Weights of a small GPT-style language model, trained from scratch on English Wikipedia: 4 heads of 32, attention and MLP in parallel.
Each number is 500 + 25 x the weight over its row's rms, rounded and kept within 0 to 999. Layers, rows and columns count from 0. Numbers have three digits each. The size before them is the row's rms in percent of the matrix's.

# layer 2 MLP up, 512x128, rms 0.261, rows 427-477, columns 0-127
097:525510505476459526503490507450477504496475516499488483491499492499551560496542513495508526478505497503497500533500506511502436484523445505491530477479503495463479453507524547513470485525474492495475531502506537478485512496495470561534510503518508503520467490552511481469483512503531480535509489442515504507547477522461500546516486470504482475501523495540508525533529537518529480464474
096:520533499495490510504504499509489529511509488526483492456462541498512519524535513516499516558446492549488484489495513470511517470491475515475506509528501510475465578502497471479484507484520508521511492471479482507471528502506513504449537529478507533536521535509507475549465493501447534498518475528502519533480509510500511519518515509504536535542471500445483481477461524497483440523474
094:519470507520536516482484493495521493491486487478548496521543507509500469482516507518488512467487507523467497499504501477489552541506496476485497497516522434517468493538519467498465453525453513483503499512509497490481486498496524539503515478490503474501526459472518460477500542504494537482486452546517510511490525480497513517534510496539508572525527462504536442519507513472476540520446
097:518504526525492489503501506513468481447515479500541472491504517476524506491478490509517490523499516477463502505481536514486473483496490483527511500503473472495505483516526496455535510516514453517498515550498471493501517444528494489486523520515468483507545518507535486512456445545542466542506561454516509499488480506487527506470465456464500492541523500529456537522518460547497497526527
095:492467467497487535533500491514500518448512514491481504500515493545489509552499461490506488521498513550503504554491515526453489516486508465506496413424508513524527478495485508505507517538485466540493475531497467464502504474458494479547502481486498508488478499507523511523524508561494491528484496486505499489520488521507492500495477524521482504525539455499487482480489489467531489554460
100:501554483532498492502467517494515472508482519458471521492482501532509488519469530505489519538482510510455524520529489492556474483539519476507459439488480519504524496478521506485512508492492535442512486546504511541493495479478536519488496502488523470526506507491549542525509505500466505439510480516544492540502469533474480546524470504505527520525514520543495494489466531516527516540501
091:493504515454505529518521553488482477473537522468523509503515533524492494480529465480473474566538513507533522478511488485502486466523530485540520491548478475531502518544489491513518501507500479455496531450489514514488494490523508479557531492503487499507464491517499496510528524484489484493518510480472509510509488512502551542471464464449473464546506503510451498542489537515486460505495
102:505552500510519560516524493513523499494457479507503529518512475509507556461517529497456486493555506525499470539490461484463498488497514451531521507516544538497506466502523488497501492479523489501525490482564509502500512522491560530499527497492518513463519511514484486517505519519512480478428551454488486480512485508502490469487492477533499514509481477493478535539545469498513532504504
096:484495470490527509488496485484450498472547489478506523462467479460479484473533539530498502485470493499518542530502529464519484515503467488466546478486529496480514527495491468478517510514489499502511493488458476499457493462486509522472504477468473512516564492523566524500521459537531533487477489512483519483447494454531512504496455518509528498513479519472519530486500507535493473545524
111:471511490501437550495497453539484525527510497481508467496483502534484485493509492459523548512482472537506543516472526487484524485492470494442489482481475504487533504500524495534513536501519506530503518518453534495476530553489458491523478483520495508484473490497545531477478495498505466489512484498512480548528452468495517484507475500508439482522495496499471495566472533499480484514488
107:561491536482523481490495475518518519510516482488494491456477532478502480485512495490517544461487494477536516541483503505494484458444507524526502456477533549503496535502490487484461469523481496498496521528505505503511493496464497526474469479500545513514476532496496515520504495513519558480476504539485546557497478491533443499491510482492486476460528448464505532459506498488525478540488
113:452519490508541455493477499498476451503496519449500458519547492505529528481466491519491490483497486501529529500523499509464535511483500482521470495553502551515490505460453482493506490502512513499488476492462524476464477518518525460450492512490447506533505494554510518498499526505523459480507476525472508515469493505478507501490522551479509482517457477483555472546525499510495512537506
102:512490525440475532517494522517526476516512502467543534495494485511488512519481510457495484508509556500465552514468541478479526503516533527529486535502519514469553466489506478457523516527482522510458478480513487493499533478519497472477495501475528454485524513513486457494498497461456520485493546517496479479489466482539469511482467559464514515504502485515508532513481441511501490503505
096:510474484533495480488506512508478435537466520542530483498543467507488494494470489512526503487443478491475493462476517476494496535485482499490520493536450532523453498503531536545501504467469537501515505551457460494490497471484506527552540503522527487482490531520513499536450512505529482519513481497499538512474542471496521486496494510481517500478531517510498483506475521473470472486547
100:490512495484530541530511493449475506515490481502545513478518567461519550473527524511499502489509523503465520498471496463538512502538505505501492517519530481470510526469507514511529505488508479474527519460504475449476515462508495502497488465495483508537493497489497511507437504518510511476516497486490460519532439488548504507501503505508514540550459511552459519490474532511553501507526
110:515491442472476515488519477465480465502481509514505507522500460541469549477502520521499479509512521502484544497527531536510450505505489510530460453519518509475497483511465527486507464501515522529489524517512473473496528518500554474546506497501509466446505559497488460438483541490489497485548520488496497482485511523481503482497482460466470517534495484507504474471500466519511478486535
096:506462474465537487482485492503499501519456499495467511531522537509508504491498467487475530460520516527570504508461526490510549463498520491487500555529505495481495464503521497502510544488495489507551487546510519480483496515478480490512514507522490519462498510489510433509514506502499497470490561483522537501487430497482529525480452454512471491486496463517477476519524495493503458482470
103:514482535497443537499479489525501480524491519454489538492512509453526508460524474524450505518518490539497488494506476546523480513479507489498496512453511494456482466495522473513509508489468497497501460511532530479463470509503468481502481495496497526566523508546508522439492521490509505518494540536500447496506470514505501490528510484491477518527530516575477480507466510497483499542519
095:503516541504508497478510476511523508492504496484515522508515506503444505498504493492476492457493474480524514522450520518475527493499512472466513465492496479495516456488525436491489442491508465502453489475499487522496496452526519518441527553521523527520490486512525500539500509552520476515464467514489517536486486532527487477480509477474478531541490525571510505465513481516524517482461
111:547495524508476480489485509533489476480521528516511494507513494509494471473494498506476489506525513548507532539499433513529527504502510457545479486481452503520518495456461468518518461537479482501519511456537498507502562513514510484507517466481479548502530535491512526448519483519526510516558550487532459492504476512498493502533510524525469501525479499495538472485467498520474513485482
102:500446523505497485494543518496526527525507498503537515479542529453508495460497474484498537527507501521529509510471489462486529517487499478474523488553472491525498492533535526532458497528478546523478545457474533515492515517504497522481512471467527502524501514487525467539495520530475464484494481533561502494520491485530478525483434499486491479488471474485492468534525478472479517526494
101:481540494428454498455522547496476483524507502535469491489477525478542509483509481520543511469514525526489523513465538501486520489538474494497467501522518472531472512487502486513471456508446523490544525517481448507471445500503497467494501494512454513528519528539493500530477472512495493510522510513462522515482503493483511494483527539486529482498490511494525514446508544530501475487521
104:474518518494487510548497478498479514509483507525449516483483498488498518473470453525452510515518473521519508495463476477504487504566469505490509514504519494508539479539519507520464526523510489547459457503510510536493529519554491539490517492471469482485538503498481477451518504468507501489515465442515477447524519540471510506522490512526497505541533493446519474505477488546492503504494
100:498515476471534537496469479503525438494486505522527472489540474472488489535501538496466485551498481529494504511509498491534508512513538471493493456450529535497482544478465510502505513507493489465501447495509510519500481488454532521516479465528558531534482538511521523468549521477441519496522494550466492502467485490477466479481497536504490490494497477508489503496471468487511496516486
095:489474502516462467488491489498439534497456504526519490496499499508513523556499532502508498492491489497493518556467491488504509493552520502476513478512503482448505491477526519541503517505491479499457535502548463539491505500504528503514516486526450500514526518462504500495482531508452515531469459521535465493567506513501536499546485550527521523497530509475476481527487498542539478493503
098:531517508493523496443479537460469512524497500495496466481493496510482498463519531545475509474554487514557497494527453532513558494502512485510522483500461488538474465481522494485510527478513498533541506500522511468487483503478487476463513517499485502489506544491527506509511505572518482527494494487495506507518471478459528483482526462501499496512532534525504513501421560486504486499488
082:496453518505474502494544507518483490491489528478501483502467512512533513491526457451518520509534492518532512512508519424512522492513504502525504514508504538449478506478491503505491514531501490496502516509455485544476547463459451502516506471497499492517541471470507508482486480497487484489502481520503549518474483425502517523517461536493514478485501534490452465500446477520485553515481
100:493498495476512494517536482482486515471471486467472517481451470478490515526494526533523494475519493538538521524518491511477484506522525465464485457500562501469486542507485568529496500533471504501485519535481481460467465513495483464518525533505482519473503524561518508524481527513532466491473511531457467475476472504485486481489543506484510466499488505452495478449520512488488486504510
099:477480479517522509523540459516519495503486504447486512517492510532486525481440482539493496472481496496471520502471481495500463516509503485539499507509505519516501510533570456551488549493512517552501508532490482526433526477483506492544505466508480504541480493501501491478510468492511512461485469515499509482490499490531493487546473493468537520493469508467571491482511495499447494509478
096:518523507487487503500475487505508532511546494532464496511490518508545499506481469466488496493477510530458479466475453499496530532512500511498541482487503523501482525507477516481492466495503517491526534550548496546459494446557567509512540509453515514476479518554515512489496520503525517523467491460517504516476497439515471509490550468512496482480534519504504536478496502500501492522530
098:530452483487499494515521518539503510543490520479456490510547524530525492503482511521443513516478464501517508482472509527504532466517498506509477521497541565483487540507506448491478491473501522504507470501516537474504488509534527457524482512517523480515492474534479542472544522524513500456509480501491472489445495517499489511486456489485517500522457524534519494493525517489543441534501
097:518480535520508497497527455503506526524494530466533494469523491564482508512512497517506522480508517499491498489483458475480499511490486499530540530480506546463450555475492471490495511551470521458494493494547534512463521534517491497475478500484493462478532498492510498438446537529509479474501476465496513486539503513512506548466478550504488513474505507535477488499525489475513538514491
109:495549487479529486492480518493505490536458542527488484477524522510538493476522502523524488494495468457482501448525491478524533460501520519478508491513547495491468470553517514517473466513501507513470486477539567504527485542469529512492482479534487504507488530497474482504470557509524461536490503443524490482533473537465489498517505482493533509536518493499477524525518536499518487487472
106:498504464529463523493552490535479496471484470472488536539462492479516493519473484512483506534466478490502526483449522442508477491481500498479502480511527487508515526478530519541496466524485502449467533519486504533503496514514478511454505503533450503509511508495504485518488493501556460499560495484484476485504511485524557484495526531521496504527503475496483541467535555535521472485515
103:493513503512452488523453473476505462474513510483512487530489530518482455524527457510518483474485489514472471525512462457509491502522499484565489505477493496491520497484522505463558467507495476491497493553510491506540486481513516542515526516495504495473452526493554526532510517555514529481487463476520489511516474510534517506493484531512520466518486515439447488464485507469522520500501
099:494503482526556466498479469530459467511523529471501538496521500503494525488511511508484500519505460526499504499554530501533515474538521465471497496490449509546512492502500537493458495518499494462502523491515511515496452486494505510476463514475466520524531541510505518448519491516448506467522532491498526485478530451469491496469514477502492516503468455505502475481479492502461552561475
100:531491481505506493484518493513477488515531418496509484496479456478518493459544484520459544501472461470495519510501485497510562485541450484519547511502496498499535473551484499482476492558485535489530522473491488490489469480509469540480474505449520508497467484509491493481510486497456474497487531516497508520500474447475530513496497480482512481527491522461502501459452508488518503492515
095:506566513503466503504497490505491494505519484556485497515490476467532473528530501491506487535522453476512483497483486500471542501532483530510496513557535481470467515482486506512532471510499537456531502494484483515455499464534525480479506477532433516525508495512510496488510507519446462490454486512463459489518514519477486485471528511483481496531520541444516510510480537490490540520508
094:530494474510532518450490481524515514502521497490504506548485512450495485497500464535496499468458510526498530520501470483507523518562472479494489544469501465519484503481460504445498493446502537493500457514471493508481443521492528542482525517506474495492487524515488506474502511513490513478445507490515500523484484448444539485511473545501482517546528513502480499473514519490551524490497
102:505446463513547489500477495490535497473512494503443509462485491518525494525516440542492487487476500512449491500516482474519531505529500523498494496496521473486512492555526488572446525468517445471481512507502554477545459505533514490489530491491501487513541518538512501491480504519515495474494493489479473498495497521494527491496507459495524528509498490517476464475508538450538525509489
105:514509469500479509454483519527504522484544520530459527472522488492500504483478443498515528529526507499458523489444469508544517465571493478492559482542489514531487538559534522501504545515542513509470490479549513497500538481492506495466508504494469480513508485486474499499533535455506516493492497544477491523494500502522523510515486484488499477512508483471454515519491457506478509501501
096:510476493475504516534467530520481483456481512496525469512506457525501526488490472506490551512472512493493475540495508514540481475505490501495496442483531565486506553473520542457495534519510521485469492463471478495496519518515505505515560500497499488514468517517491473501511504490516532461510509499536501509517468562410511518487484519511523517510508508510533453523464481513487494500486
088:472488495513534504525495527467502498486514483539526490518506523499471521449521499508506494494444511513480483495492520505549513509533525488516526553517531516503487442491476513502528509519465501475510537496524517490491497520472496510530508474509501488469489499519512511451560506506513546503521569487543540522539458476512463536478495481493458502492553498500470485530482507486537524536453
103:489490524521501449482511507512502506506501491536503456503497524528497511533434481484532484519504507518478460503507515479537469493525497498504483469544525465514497555480509494507502547465497510537516487470498491524496479500526512482506522492542497510497482482523510503515509488529462464491446483463436509547480531539501484535504504573495527533525479547517507463454489527519492494490475
104:531451515520495483546483459499466482557507498499575497462547531510534454462517469528484529484411503476485460487499538485540470449514499509503508487486526502521476499502523517483462482495488524500493491475513523503482492489467476526548534540497489495460479502501508492472494532517487489497503526548501511521498492507497499485497502499449515502516495528501486515521506497481527466501514
101:524498567522532497519454495493512464504492497542516466483524478454493492484481515516525533482490505449501507472463439498520513509507504485529498479496496557485444522501471442482464530476509536482525528504528490490489511514539496523537452450513499498500511498521474520515496529510501551484502469507547492517520519522496521512501475497519480467468505522511488553487466477501489470496484
103:503474478485515514532507482491507508502519509509505509427489522458491482483509479540495502494484506509502525503524504474509476510511506490467490494465531525506485536493497529544460495468504513502491506557520508453504482507512508493497522490529490524478510543539539535485507515475550464438514503539476511543466481527509445483516507497463476453497467465455491500501525552464453488517520
104:466500496475518514496539481503496485529497539494445498503498480457501479499479490480463497454538507498572505556491460473479557490496511526517516533523470544553562483500502494507500478509507542523498473507487486517505497487536502494497513485489503502499481503476502515490508485467559468467497524469507490488457498518510488516455474471475479515471499531525486487488562545524528507497492
103:546497511480486469492479505513514496459511516451528466480534493511473471527494463514509520487515507505513487522494483501492503509485511508500534505452538491453468493493546477516548514497520529501508552502464451497455518503483497509577470531517491500492524490483525517532462489551509464504511504480485480549525522513451535488505515470472512482522505528476505466517453512541484500520479
108:472504520511478467506490543532461469455492542543523492480522494507512466490476531523474465546470494452515502482495464498496456520504465482519462473519514467504510478530476560493503497501515493488480522534514499495530513493494553531483508515492465497491532489502463506455518509531477537494499473556541474473519516499492497478486561508495516476516496528465468486502501548493507492484465
091:510471488497522476484503534537474468469562516500500480494474524483526481531486511508471537524505531540501507493492443484478480479500500483513527513494521519516460526491469488508508486539508476458515513499489488541493500521505509444493515510534463561562525494505486514497495535499499527518538550548515505499492463474486465488512476489525473475538506453451485463501471484471504526505492